config.toml
rope_fraction = 1.0
qk_norm = true
attn_scale = 0.202
bias = "none"
extras = ["some layers without positions", "some layers without attention", "local attention windows", "value embeddings", "a smear gate", "capped logits"]
init = "uniform"
init_std_up = 0.081
learning_rate = 0.00184
beta2 = 0.98
lr_head = 0.0145
decay_shape = "linear"
train_tokens = 130000000
max_steps = 7935
Each number is 128 + 32 x the weight over its row's rms, rounded and kept within 0 to 255. Layers, rows and columns count from 0. Numbers have three digits each. The size before them is the row's rms in percent of the matrix's.

# q: layer 3 attention query, 192x192, rms 0.118, rows 107-191, columns 0-31
# k: layer 3 attention key, 192x192, rms 0.117, rows 107-191, columns 0-31
# v: layer 3 attention value, 192x192, rms 0.113, rows 64-158, columns 0-31
# o: layer 3 attention output (transposed), 192x192, rms 0.0885, rows 64-158, columns 0-31
q107 093:080130124132105119135110176127135167200162120133150115185172120157144106108126166064133151171159
k107 098:136111122126151118115127087136147130140176173181156113121143121126140116123126166112100118093180
q108 106:127166164061193095076156148108164140110077133159086084144100165119076182161151155107169106134088
k108 096:105188104102155104196150085086140191152110135086145144068164098156102120128096147134083130131168
q109 111:099111160122117077115194149131144103062115111183122147104079171161123129176139152142203144106137
k109 093:108102119128138138117151181133080106135086108154160149102127061086127171132144133107173121110155
q110 099:148163129126170133101119124119138091158096121131058083126148099060084144138121140117097138176148
k110 093:116152123117140169135101179129082154176103169096115086144160094091167172105051184148158146120181
q111 104:099126161142113105102147146109130117157081094160079136094124083081153151140194116127191092166086
k111 109:134180117120174144097161155120113149133105133114132105097133164159105188123133162107109143132163
q112 098:121086180149177114095119132130159131139133151116109149128152104084100154102163124079190159102100
k112 099:165120113111145135130111171153145060124118098090156119069126164156134145142116136191144112075084
q113 092:149144163155146166101172112148110096060095091148093118162051092104126107123153128112115098157132
k113 096:116116176168091178171114149130188138129118110105126130150094116115163140110101168184094135076132
q114 096:134170126202134185111084169155166124156167115120184130201144133163097137141022118097094149138142
k114 099:143149132098128105103094124102140163106170094135169105138088118153146110133074128121139117115136
q115 105:143150109100117100152144118180104163103080129127078104090166079168068132097178100115096098114092
k115 089:098080103074110112158124143090120095132139125097114103107089139080111109112149163129170150141117
q116 122:149131139120157165072137121079147114205104161127112116153134094100155213148140160109133139157127
k116 106:135143133138135167147159102095094153126091085121108077140144106100092148157133119127067143135113
q117 092:058095153252122126117116119111178173143164148079146080079137131146101124169108142134099109131201
k117 105:166177124118144155130103159196130139140096131060134085152111111098136084104091189127138129126114
q118 091:105071095142086128158109144110048145113199065086149101154113122086112116114156121186164108151146
k118 097:157083149132179078166135125074125107099190111119149084110053163149116134103091158139164141190052
q119 105:076134173173146132140095095141124171170166177087114205126087119143164108148071092140116119110117
k119 091:118172177174075125142071178192161166144077111137139108173104127104105123137153086119129132090082
q120 121:145199095087059190081143072057099140178111165099134097172153097080088162095179098136068134125184
k120 087:111125082088147123112161154085168196052095110097092128192156179111146184102129073140111203113179
q121 114:132089175154126114114084070172078129095190125174134129076109159163157081148116148183131117126113
k121 096:137118168108139138097088093126099133142110095164134162091136108123086137119102157121150129184077
q122 090:091112132113118172137154083118121109157100152109195166159121117097136147083143056118082087138126
k122 093:166164154125093139164118070123131137096163097079131132192165149059092086079120174100096145163108
q123 107:138076163172141124099078116075108118140111160136105147116084133129128179174093092126063134141079
k123 096:161189169142072135150111124130169152097137107129171136145109104081053165106119160136107121143118
q124 091:174110133144143124098142156146082089144064120088115097108077131076139150109203162117115163110022
k124 107:114090138082148126113155169154160105148115154139155147129084158125157096136119109116111130122104
q125 099:116119139078091152119149150072104110124175176166164133148127152101120090084103060117164084102161
k125 098:087204151149144094141160091099151152094153160068151101174152131123144137130145129112061110103185
q126 097:097144135181141154118049173159122176155112152106100122148136160064104171173121148155107168123122
k126 116:109073138117165135153081119163106092170146113142149081112078123182116082143102140192163179160113
q127 094:146108121104186067151120128149174104110169139183047099114116129167180084148140123122142111128167
k127 094:129138144132142123134127116138139101090114108143114163133119113132147119139139134142117076153119
v64 105:080114086089151143120114100098108155118149171125167150060134117145124156101139061123086045151131
o64 105:118121105125056139105140144117133146099144142117119127127172130085135136130118125129070140095108
v65 103:158110145131092113129163182099198122122093071099136140158133161122164097150128123136200198107155
o65 108:200193128105204086116153122137125088146131081144071161146078117162101155103135127118158152134119
v66 097:123105153131124159118100108159141072153193159162104125158096130118144131143148175130125103129085
o66 095:056110117156107157149105118164158131125151210152171122161175086096180092186181086129104054086212
v67 107:164111143103057115153118170122161123185123102151165077183080160133122123137105147216106170124173
o67 111:176162096145153098127137152156127124127142073139161185149093164172142104122114117093129192143158
v68 101:116168129105129102105103210125044171138122107144167170101170111146085124125136129046104086107099
o68 100:146137138093124181080127094119110101107145174085149084114136095048166189099116074128087179131102
v69 099:150153185178162173111091128181055107125177127115176112145170129107134179074154132138107108137122
o69 099:092071178114113147112077077118131142095116140091201107057159084101147130163136150132159078074137
v70 094:138149088093113113101145135094103136105160083123101107150145105162107131127184172108106134129155
o70 091:147189140122133115047156153148130123161148113123051196159145135106187105118086157065118136103111
v71 098:115156200162173169131110107156157125108065142125102173109114131191120176120094083142117107105165
o71 100:093087166156065138167165061138115157131071102148195129123122126148047113111184136132157138143135
v72 099:143145121113159106149125202118094129112113068079142183116114129161078167158102104142116125107120
o72 098:106158168138134131143159077142106150194087142122192113139106112155098179065129148081145143149129
v73 102:156098181199134097155100072160062153148139203137158151122144127173122203090176112130135059123126
o73 105:079071079128019187148088077110092127108147157108195131055175143141100122149145115170069106075111
v74 094:116152120074084088131187168086092121095128166118164130100169174166147103121147148133167148162156
o74 092:176158123093157130065132131114107096123188128104078126108103128085161219122100123142090155114072
v75 098:172114157177157151183130053171159110129142119111080091106136129130154163119103120138090126122139
o75 105:116103117182070149204147113137111169121061096151152139130158149197067085085140158133149141119129
v76 104:147097207123150158098171140134142092102117153162128121146134082130104130056083129162176084079107
o76 105:165089134108179134137091102077117126159125081110199092087084080100138151188140160117175166164123
v77 095:129092182121103148114136102141087067087145151100188128119122100070152090138055085094153094191096
o77 093:120067118165180136098093145137142170124127128148143085151119107042127135227212048175159130103177
v78 101:092098191129192119099178096151131109115059151084171168183104167112153126131063105128162137093095
o78 102:134081148103177114148130114091177122113089079158123102089083071122072110147177123122199139164151
v79 105:129117169147166176136099165142062102150153145124143158118138091125112184038140086122112047188116
o79 105:109083100101064174093120096092105136071135171076190086056178104077146133175121111138094094084128
v80 103:186150109110087116181132219102127120130184076144080127175140163078152116154157172143168166193119
o80 105:148146098107185083088126168136129105150131089159044148175126130130196116070104137080121150136128
v81 102:105127161112184139098118101122080084111157179113202149118118114098128139135113111131157066137124
o81 099:081028187110132182147088117098143152125110172121203079088137092056140142205171122151150123111124
v82 104:076137151141156162137138070117099137145111189123168134081139083154146179051100107107139073102162
o82 103:142074138121089160137151091115093149086111097092137097071173135087096129155174100146115136067125
v83 094:120125136158099095137149119098168159110166087123167140152124169096076137185175178115080071159086
o83 092:112144123129126138186083166137152081127160133138095110168185152205169140084099152108103109076122
v84 094:140082081092114120123100125136166072117108146137145097173093117068133088138107158142115165198128
o84 095:154137165127238100130144155154164150153110104142115163154098094096140100162108089123177128113188
v85 103:111118180169137139131067085102094103116076133135131138114126147121107196142113091071114117071162
o85 101:080125124177019182145172059111107130127087146095196128106145110116074107089156131127123094112129
v86 097:100108102117105133157108119125069151129202116156083109113163101106159114118170101147079109148118
o86 100:077076128148073159153145137128129145122115159119142131135174165094117088135151144117104119087111
v87 091:094107140105182166062140139165135128163117103123119170111128105110160136104139082067174148184146
o87 089:124108111123121160065107076089118108117122141113105069089107078073138142175184100168102134096122
v88 099:112114135119126152194093163098172159206115112135085148143082144126166134111119158200143208168095
o88 102:118139133127170106195148137135169092089135167097119120104119167163136113120097173082149096146133
v89 091:114118120179100147105092151139125152182116140079107096158091113113117176110086072091160170127135
o89 091:113131119146085175150182081112101127148077116122196132127132161150080093109169143127147139148150
v90 092:134126128185104164172098108181099078134122082132085085155110089079142148151096068180118075115152
o90 090:042063127164103174181121120123130193114082140130202106131161154120092059118171138098125089119178
v91 092:161155147119110142137109055117109121100151174101113158158123134174115158107154056121096143131171
o91 088:065092134197051143176153098134094172121093104134170106109177154178081094081176112101148098123145
v92 092:117092081142159121149090106119116160153135166153125170148120100132133126071079136137099082144161
o92 088:101029122116113142132131136070135143114104151121126056101161113061135089154167123109150142166128
v93 097:108146087074106074146128167137122151129189068143102135113142155082124105101137196174100105128066
o93 100:188172092066195126069085187142170125109190139126110129137141143091198179165034138096098113108113
v94 103:156143118146191110100119126188102115128134162078155148081130177148146169095177125043103090082150
o94 108:130112102095023154058122091062119113085164149152161120074134083160109187160111097189111104135099
v95 103:151142162118124130114093138117134084140148130160130129215096138062079108113132175159186158128098
o95 103:127118142118195178132123056112090102126103131111173083068135084137119142142110164120196116120128
v96 098:140095103115166133156161153160153128130138099134162118085135086164114168148169139063108101131145
o96 098:108166101120098140103105128137125129174137189161110154159098065135146115157155079170087131096138
v97 106:121103158080124127141150115133128107090153089129164111074181069147131135095153063159148063120166
o97 106:153153106112104143077107162132088139131141132118133126144140158067113124150100124109076146129064
v98 100:137155141092205125090102169121132098136126104144107145107121093147149088179126064115113136096099
o98 105:136103166144118112110131127106118155121093146112159114170083116082098189100127180150149180165128
v99 111:070105101078097120127145149107060095081162102138157099143191161102131124156111177088125109141132
o99 112:145149177138142184145145126121125114122129163110096092161156092026177153129106138110118110079117
v100 107:132152145115129124143187141154159129172181135144163096108069140109179152168108109169088125092138
o100 109:102133124131131108150100104107135137161120122144131161160117094202098128092123175164124138121171
v101 099:179142109076130086121130195100170132105165078147106106103155151139122086174185154123156188089113
o101 098:161218141134181093118131130143102079149175137156093175179064146172157165079050161111113146154103
v102 108:107135135124201171083124137118125138081085120108144138097129077119098158135127100070152089110158
o102 109:099095149107110133087130087087140125165106122112148092094128064059127141154158126156190121151116
v103 102:163107142107081111184163093149125129119133139138129167147141152125143106158167193139134161141133
o103 104:147150154148176140233080108130115111095168156108146090112069117105154174107070099136121114092102
v104 102:151124131116161139117137089118114145130044100140075108144102071075167104146075087176112114157122
o104 101:133087136157182101099100163128143199122060101133119068160111134122098105144146141149174162194139
v105 102:134123124190197133118055070194150137166081090116080122121146111124103165122116094145101119154123
o105 103:062069102119086089112141164113160170105082128165113119144170153172124062074157163120158126196151
v106 095:119103168138135104133187082133113119092124161114161152117112148095114143067141153179124131068140
o106 092:160147124123098114126154074090129104163105096146149133121122132179134092123113149186173176094094
v107 099:104123162168118080144110129111143125159097121118157154159086151098119135159179151112115120178125
o107 102:127190114089126159186108112135104098117175180088113117079169129145161165125086117125104049067147
v108 102:124121105076068115152125148084147100145120065119115104139116169078118083146115132123177209120138
o108 103:122171148143150128146170145153120121166126192127137167204111145152115112101128126099089119156140
v109 100:123100105099166144096168180091059151098109157105146170116139119123141130157140114115089095113108
o109 102:166144096083126117067090153153160142149162123156106143131153126074151114165126105161086191111132
v110 087:117139132177144097113106106114101122132058183104122084092157102117095132110083077137078084132128
o110 086:125088102152063176198162121096101159114070088144173116131161137159095088089159151124109170152116
v111 094:098092140118133095098143142091176145162148108136131125198177109074145089110102154104180152188097
o111 092:177143100076185116072099187122110113126155100107086099095104147085136167139100148085153140134110
v112 096:150128103092214129126172182145173136165166142096130140131142129173141133160176144074115144088115
o112 092:161170121093141089069128111090158115139215129147074152103095114152158214129078120152115107119116
v113 113:163111140108172112160133112167098146103149115109110121122123113141110136099149151089105077188152
o113 116:099140058084058105053142175135133135161121107179093172159156127114157072131155115111094135153111
v114 106:155148139169079088171105165098169135132162103148077109146121161085159086151111160129156142160152
o114 105:138129132115188122125131144130099135127115107115085105160155159178108100114100097088143122120168
v115 101:082124141147087095135134097165155107126154168161105134108155088188132171145148101138059077104115
o115 106:083116115170062147180116104161093156121097139127173139134134174160105128122130129134084143119120
v116 095:088116102154163168105117087148126080082133118121097139148115146145111127218089118103133174082086
o116 094:133149120148131133160162119106177147130126140208178104185162081084127127155183132148167086117200
v117 103:136105150210150149154130122181133143158135165115178133098135146192121202145151095140094093143141
o117 101:072097125139042151161136031148084148128089146111164136092135084168080122102146109131099091109135
v118 104:128150141111122159134160103134173101127064113083140139140104168079133112166077140151175195077100
o118 104:159191170151184113204166109137128104150111104136141143161080111155096142072118157121186123149155
v119 090:105128155134100127132065068172084074105125129107116140147181145110125117122098095143137067118163
o119 090:099054156137087165119155099098133143061070138148201103130200076087089103125140096105108116109140
v120 090:115144092060143141127131185099116173086144086154093112116144169132112075098132160101093150115097
o120 090:161181086085129077062151149124148061136176123141058143141115116105195142101092165107111116151086
v121 106:152164157096168102141180196149118151103059110121130087148109092091143093133141111160120185110109
o121 106:147136170123170098121168114128120125125115116131120107112073123096128118110143142131168160160097
v122 100:084124132057178147085166181138139102097116125144138119137117128119139142170123103111104104150110
o122 099:145122184138177116071112149129147160162105139148145093156089089042159148204158134142172144146126
v123 108:164120161146071119124112109108191108144085126120142090159099108090160098202106136132144206125151
o123 110:153181148182181089148153128140115140135111087135116156220073157184097127070137131125161169158149
v124 092:188097161166138164140136127130126108160097113146111165166134099139093128102073040138139167141144
o124 090:084116101144083167161177098146086144146070105119193136132125144168055098114194146139143166145123
v125 110:066111117156121157116125089176073127135122174126166134089163132147152180038104114133091043166139
o125 113:105060132108050192131117081079112132096141194064210090054162114102124163176137123161093098083094
v126 105:172157091093123114088168155120129132098151109168109068140180132144150090096181155132124116163100
o126 103:140117072089133089071098174112119099109181126133078142124124158128171123142101145162091146134069
v127 105:082143107097129112095156059140200145148168124095157137143113121131163118206126166209067170091113
o127 106:137109160173163122192116179164205154073160106182110150189128163136141120165125143113181113123157
q128 095:145080113111079085100095171081139135128086147096093119106171110137120078102146052089142116200130
k128 100:173182127053114120112141153091171180175121165110196088141185115113125114161114117091118126181133
q129 088:139113116099141135105137142107085116196118068155104101157136093086095107124088108114137046207149
k129 093:156155063144120176114102095084110078142094142156139203141179094102142183181096120085128147129148
q130 089:128147158156144116138181099138104091086097155142164108061085178183143158157191142101150090106106
k130 088:101079102128185115134166119077145082175115125099159106080134085140061078100159174121105083087113
q131 089:100106138123135045139203120097173100087079117135104119121083181163132057125136140095120149178110
k131 087:196155147114103109120087153162189112096169160110197100153116095114103091148127116125179112141125
q132 103:175123215082168106142140111149149074170130186084131112181097137118105209160129120146108140089124
k132 103:117158169099154115145206123106099109148137142120145093164104165150108128146136141163084077138175
q133 110:134150085161136132155106111152119182088158064165144120075147149128131095123096103138072157063149
k133 110:105121085120097131116112156150126121170178116121127119156144122162127143096168118066175130187145
q134 113:099179154069062154102112140158127202114149193076080166130125111118113106108099135118169088113139
k134 100:127142084107115087136153145104143173090134149164100126129104137092124123087094108147069150170114
q135 093:163114119071086093109160144107129132098129117092135151106127111192099155176132175087161154119122
k135 103:156196160092099093153143114148160104164171138109147103080168097100103080150083100166122176138134
q136 097:165107141132200119130081124140103135132183161146194133102092135154106145165144177192158124124143
k136 095:151154169144098133117097106113131138062140104082146134132153169172152128123087132126116082084120
q137 096:098150067180153135161097171153147124120182076121113160096179111174142073111144171179100119100092
k137 097:095135098157057117180069125179069100142171104145150156132154136122138079035125123111140156120128
q138 106:123122098154148117115106144149138114097114070143146153098119124173132083100128157130145124145128
k138 101:159113111119076097115141143138134098114161121150120116143167075149106084115093097145192103154088
q139 091:129154168121083094169174095136143136152065083137093110116149116155087091109120089123143129085100
k139 100:101110083131084194159115143073129156120109111102097110150115155171148062082146178126124117127151
q140 099:120124196073160091123151183129128102136125111173153150110129115214070078136203144132174151125103
k140 100:114144107132149134182144183137152124124129096116189116074130044168139136153124188120120082057131
q141 090:163092116098101193098079136135110197124177115109133125111178103108094102153134159139158122150110
k141 100:142161091064085207163149134146084118076147139149178119123105153079120097130079156116089143178082
q142 100:126128160101177133094199184150133118142113149160128115124116093100144116157151135083155135179112
k142 104:116199157140132114127106093110158130091150116142189074121089067104150136158055118155133114101122
q143 116:093125132068087096135173113157145123168048156179078071106089133125114140167145137072183140174111
k143 106:107176112145118106128194126060163139087116184117112091089137134176089068194107130151098118071140
q144 092:133101152162098127183129154156162090221108132110128098094115130168087131105122085093152165128118
k144 104:123116110105113167145078165177109091165076137148105090133084136139150148106153138099170099142113
q145 093:118128152113140134154200160138094098148140140137168148129063083147091134190100156144114123084131
k145 087:119163132155148135180149161102134099150116115110110152165087054114078151149129130101131086129135
q146 093:134161117140053132116080091172152126122116119160124117103086139103148174119101139166182077096127
k146 094:117105082135129112147123139132127144058144130181078140181137224172147129111148146095114100129098
q147 105:195113105052123139117085085127106126103107138131160134174145126098116055082084136089160114125111
k147 102:104138108066121109157142113127169127068119073141115123092165113126148161098098114160122124134197
q148 102:150142141115121102091114143102146138090174108094119161124125090175132086113040126129154164092159
k148 102:115158089117156143100079190153130144134093093131086110103102157143118091103108157077166152114146
q149 100:176139148128132118111117102099146151193158136071170124139120135115130150109140133117121143139108
k149 098:099091076181131135141218087100148180094143110106176094083061161113137125172102090158032125120096
q150 098:129124145139138101154195096101083117109080131166138111148082114157151150161170126140130101156138
k150 102:147084085139135132140157086115169071140159113079133099129137154182166076175133164117141164122147
q151 087:102110120202161157155091135117144145184105101098140117136136117144145136184125128160115140136123
k151 097:142117131167084152084083123122147135163141118144162157183149184126095043111101162123116144135101
q152 087:149150144104149140121133055173095111087123058162190124169196110147104106118136070164150151099138
k152 100:115092111154113098127129108171129151098181117184089132112135151138121138045107097137162122128109
q153 107:142147147152100195093073108130094157127136160035156102159118178107117115088066084121137095073190
k153 096:127159141147182134143093131138106149145096117158129148133136130102151154119138114123109154218185
q154 110:132123110161161178162152108165076132113162104115153096167126139104136184137082080130059156151143
k154 107:137113111164176124158102105127091133078180156119097103179106106159109188111161065074189094138104
q155 091:137130127144110129105171120082113133140123142133152100167108164081146172117128125075103150151109
k155 093:149129077174141070164172109086120162104098160117100069150103098114119121175135093141110109091168
q156 087:139123174091168094183181193133116085157100119169125100129149112138112120125139082109127102139068
k156 086:121145145147114084097173112170161074104079133173140177120164112076115235130168123125165140157074
q157 101:147113107169121096115204099112114132102157067123166144115097165140105161121105101124147087113116
k157 115:182122077150177118167060106087124064175212116096146146133134145172128100137128144130176133130079
q158 106:149104132124155120172125119175141178133094095115132142111124160157145071155154124132121130140123
k158 106:126136109103133140081122161149112101178148106088160130118106136182118090100089117139176092131124
q159 105:116175182068146100071195185184091119091136128115082122101171073085162100149137141101099165159105
k159 097:131192134097152063143098122142189101085130129148133139090139099107156178125057079121096138132131
q160 098:147134177123145086159146133119138078139070135140199120135070130124149162096149120081103134106113
k160 100:091193188146159085168170121159133093145086145111136161089192050058123139106111144169126182166107
q161 102:100067112123163140141101143096140132204124150119127191090086113113162171153175128098140142108120
k161 097:127150161155111140121155110090149154135063120064114136105127088095100092194095161160070129030106
q162 093:134125090113136109138086138115114161100129113107164122134136155190136079159138119164128162140133
k162 099:115056113148122155137132151153158153089189072103150104160144174179132113103150150145133108117103
q163 117:115131158161142096139166104102157106105070140150109144141092142140129142183120147117123111140094
k163 105:182146109126167138113180161143169107133119144052139112142057134082154123182112113101073085057153
q164 103:143104096162153171168079119145139190126151136149092086122160166111150160120095148123107177139125
k164 095:147104142134151112077111110141137107125125115133077102150155180194123130164157139118212100179123
q165 087:102090141186128131187164101151144136108125150152132162126173140213121112156081101139195122144149
k165 093:124157166162160162152078099136115072113135163099096102168152113092160085185137119114140077068124
q166 100:113131137146130092178192102144116097108172066217070107147102109184144118104188163175108175136155
k166 106:106064099112059087118124102108186119141148134110095107089124107201145122121138139140173143074075
q167 097:111177162096102120118118167124193130126166105151140143189130142115103146137103063078114134077111
k167 104:070141104173142176147198135113113175058092168152104121109048120099114109122173112157084071136124
q168 091:086110158099177100169146170159098159092080150130136138092153147175124117140168162146115138186124
k168 091:156173143064120118080139170110168106142128115117133100145139114192150083116126135139171149110092
q169 093:107128117124127080102061098073159166118152128170153060161176163091084139145130132117183152121119
k169 101:083049090115154095097103134097128106145153106113141091130146170156123114114130104127136130168125
q170 108:134119087080129156151091111097122111091154119114156164114105159157162087110144182128128127168155
k170 099:153143190098162136069144178123161146131149097171135159094144119142120104127143137099175157100132
q171 093:122087127140172049171111192101147155088126106153097108107091142122146168146120169099109112183128
k171 095:155169089101125115111128117145108167130134124130193071128122134098075084184087158150083113098144
q172 105:172103098157099091129091085136172170087112126144127081073164111151099093090159092205136122135159
k172 102:138128092143078119157095148136104143132156079159136142162117151138184124103156130091188181151104
q173 097:095135100129131165135064096143165153128114072108087146157135148118120072134125089144105150085139
k173 110:131113108070153148065136095094138136186119078123109176146130127130122101140118062132148099190148
q174 100:067112122184141106139132104092140083158120125115164095113136146105110170140121160069099098177101
k174 102:128111122154105162136185091123078142120102206088100103091083156153091140175137141157065082126107
q175 099:148110182105118127174150165087152094169076153138095103071056091119127140088126133099094101187082
k175 111:138150090106096116131222138109113150117087191109131063105146083123141117150129164131097101097109
q176 113:145170156134106130130135106097158124111156174063141168162135163099155174131075178127145112129104
k176 106:142113090137159114170164110149126190119158112115069132093100179118128164158135124140033108077148
q177 097:091149127143108097179185160136121063150159076155134102150100112105098188148172207101093130110085
k177 094:103150123159072083146141093116082080125153121093155085089061092232088132109123104171101096138152
q178 098:089135154129125115068136170163107121172173121109117125175118169066174156114142119125119138104136
k178 096:106163174117127098117162106116121120105076170200132158117160168156110164147129104166093128166143
q179 110:107107156123136118112145131113130132142103167138086135146114145109096212169146127093119119093125
k179 103:093144127188116134141164086134138144111126139045106084102050145108110110138113099097086157089120
q180 095:142144172159161156103203110103083079141149139135109110086098073070126146110123101119072121133108
k180 099:166080147115181078158156133108124098119091184151137159120105125064109159143129128133106148091153
q181 088:148160127142065100118132156121144112078112102135169147078169080115140099161138148100189130093048
k181 101:115136089075097107213056122154126074118163136133160110157099151148141134068093090109150162132030
q182 095:152096102154122097179166105103107141167122099106182119075129085104139129137120106099106117189078
k182 093:134177114131143188126110135098147083170149188121141100164080160103141096158073174089128112144144
q183 096:125141104104079139142107177113118166215101169089061139160167132155112161143112162117178153146137
k183 099:143093102067119136126128151125100176159076145146137147043151201141141091190137164131089155123116
q184 099:130101139158055122146063122108149151133106151077119169165184137109125127192145124139071158145133
k184 099:146118128136121153114077127151141097165173100133134199180136137100107189116104094102104091204190
q185 100:109093121125143104171168152110113095185099129165174044123127129179145073116163126125212126115133
k185 098:118117119125144128162128169137172110114149079104162154149124095181171081168103110100168121083078
q186 103:133189144106110124129085147140120148167064201068115176149122124115179125138122124073159123140134
k186 096:133137131104145129092158112132096194112072165113121128128170170117164129092126094096071155120157
q187 109:155178116110077186104138162111087120086138169095108115119147085123110079134148092169148080121143
k187 105:130077158068113139176094146148105164142153082172129168084091094148129125068115112109140190194155
q188 095:181197126191117113095057081122131115152149165095107112163139071104181142167133157219126184115153
k188 094:134066095106092120068093088143169112146130138094154130152167077170131080134050109157131123132117
q189 104:102100112200172111160169149124126125114128082178160108136064148108134155129194151149082139156133
k189 095:119094106171167097097130160085118080149121153118176101103130096176109132147141132149088095077143
q190 100:107141125122132118144080074145164202137083140119081116124097135177102067150172115131138175185153
k190 098:120122055134148138143138145138149132138157098101189036110183119148089046140085170166138146152187
q191 116:159107120179138127099159150147154083090178052127177146162116139089105207113077144163063151125139
k191 106:157159059146141114139147094144097067116134124116141144141091153136157164118168110058115081133083
v128 099:135116134099141128116096091066043136162140164082105144102129188097105148106141140197127174099184
o128 102:056145139151059162145150108139103118102127250064134163106150136156104141088130105113073101127161
v129 101:159080099190113147162094166145175041187157116132146149126095138154110147130123124194087081091095
o129 107:143135102113112151134197079147101141094116099127156121144117129168091134115103137068122184163136
v130 090:119138164121147128157165103105087178142092084119125133100086081135120110139084159114173175136139
o130 090:115093147222146119142086182120123141106076108108140119141144165125133075133177150169199108159165
v131 098:123114087100115145122139171123207104121128162138132135154178148157116131083085135106063090076119
o131 098:181146123098177141102118142161126118116114053149198129101122100162117190105128152089095138158121
v132 102:136136095170166174179163142087143114174123142165141159146150146140131163107161110109118061157085
o132 104:190170126080206114105160143122106135099093046161127083156094139139123144150138179110150189159123
v133 093:148176160111141119160171105146188036099186130140168141175196055119165148109172143141119111039110
o133 094:223115061088165138155114084113129099086184096186124126178082120201127185130100162131112161134124
v134 116:128139105130120130141114097062139063109144113153110096143096160129183136140132133193079118079121
o134 116:145147116110052185161154064132068116165178175126145110141100098162107142107120144164040178104160
v135 100:138138136126151131147155163108158181173131104092127151135172129120109088085131129120075091137112
o135 099:160128180137166118121131167138141134122097088160123095133068151132142164128136113084122095158095
v136 097:143137091151125083105142138134151151117120116173138113104118107137079107129090172120178107142167
o136 097:103119074132128070076078177161217135191106075159073199180141132104175091151125134132161125120101
v137 090:105099141096081122074071123117123156126115177127162133094153185094096132144150142127120136125162
o137 091:089129113118142091149097124143122118139222209109093193114094123106144109144119116107180100102108
v138 094:134126119166153127155104170129150166107052140137157174066102113137091134112095114110121167132114
o138 094:069141143151113072152135139170151157106086119106117159123123149107078035101143103141153148123127
v139 101:123146128115137121070123167099107194137138100088115099092171184128061091122115162130168163137119
o139 099:097121135120090129105132192124119127105092148101126158135151147109099140075169098116117091121104
v140 109:159126102135157113149156134061147075195154126114159151209150119146159147082170204174134134115095
o140 120:167173106127158130121158123159146152147122081187118144173093155202074231113063115075095171133123
v141 109:095140187092135104083084111150087189098088152062103101086157133141091096145109093097123141131155
o141 118:035094186158139068143076188149169164094102150096079113107183150080183073087135111142151033107129
v142 098:105168113116076085152094160092075155157135082172084097147101139111071117065085094175084103181129
o142 096:126114089124057160093156116131078086201142151068148104121097147100117178160160165158074134121104
v143 097:138136146115115092057085119165092117041114127148144072109139129122073120104136068126071171128085
o143 103:096161140125150160155133157115075113104175164102133143096141126120173103120087113094084095080108
v144 104:156110142138140154171145126098190139156102132149184130124119117139129077136116107128087164141087
o144 101:169110115111151037141149173142173168097057030128132195145114135137134097074141117080162150111115
v145 118:135118155142062127119155167134114197108121149155160166129128149088106130144080121105122134119143
o145 116:123084125102092097081107083151175125149161141107107171110091051098175091163166110188199123107118
v146 102:154147138052099149140183167144122077093171110135147152180115063138176128115171100142093096132171
o146 104:175127116154155140108121082105158111141152134140127091087054116128151146144107183156097143138099
v147 106:084083107107061114074150166188082145096146157135136155087108164103142152094137126137064110089168
o147 104:120113152130097120127076087174156101120180179086142131055106113117162097164123124165161068117135
v148 094:079105133078088129071147102123134102107111124200118092154114101137153104108129083180078081151089
o148 094:161168151135136148132114162125092172166179135123132105127109128104163155173126169122112140115103
v149 104:157155073144114174167123144113132034147139132122169114209133097164115124153145191221134109114151
o149 106:171114121091106169141205067110102097111138121121139133164112088164116202109078130085094184095138
v150 109:102164097119169142152170168112178060116145127077169121129099069166120142139087098067156111119127
o150 109:169119162127213069120156110130147134106083034131100127141112161117134127124109119119171180125152
v151 104:098101097141160103130163164193199072086100134151168068142152105162094174149116100070088139142110
o151 102:111160130057155091130142071109096106112189103150098114128147119114166099137092105136130139089128
v152 096:173114094107094092157145173170083156146164141147120155148137143139091097176125185151177149155160
o152 094:113092116139117054082109149166233112143048103151106154181139100087128082142122096152160136144117
v153 101:172152128114169118065105115107073152084051094112067137068104071110114094108153139183166175158144
o153 105:094129164166082167152096187114121085189156164144109139141116197113066110096106132168069130135104
v154 106:149125146182180146115153158157176085147116086125145137143097149132176110128099160025134128144119
o154 103:190150089128196036138112140136161162104099033169096150154124162160127091134144090089179144121145
v155 103:144126088112141111117073136116097191158088143149102142146173180127123156120127114108193115101108
o155 106:104092160111147104076111167125182165194150132132092131166140136047154136178115096093122071146099
v156 099:126145152150187114111143109170145144119145116152081141135104147119126112176077122129165124132136
o156 096:082108101150117172161120135095096106102112149147162070131221139107091087118133130126139137167144
v157 106:119135098097142152148098133132175132179153141142142106170166143143174119180094144149192076172114
o157 104:137152129114173083069144136106175143132121102191090126172127088103148205151134172122169135099121
v158 100:099154137112110148149152132102118070124183140091097134201155081127170124118131110141168089185145
o158 103:181131082102145162060163140120151122151145100137121104118119108094170220129118144133088134110095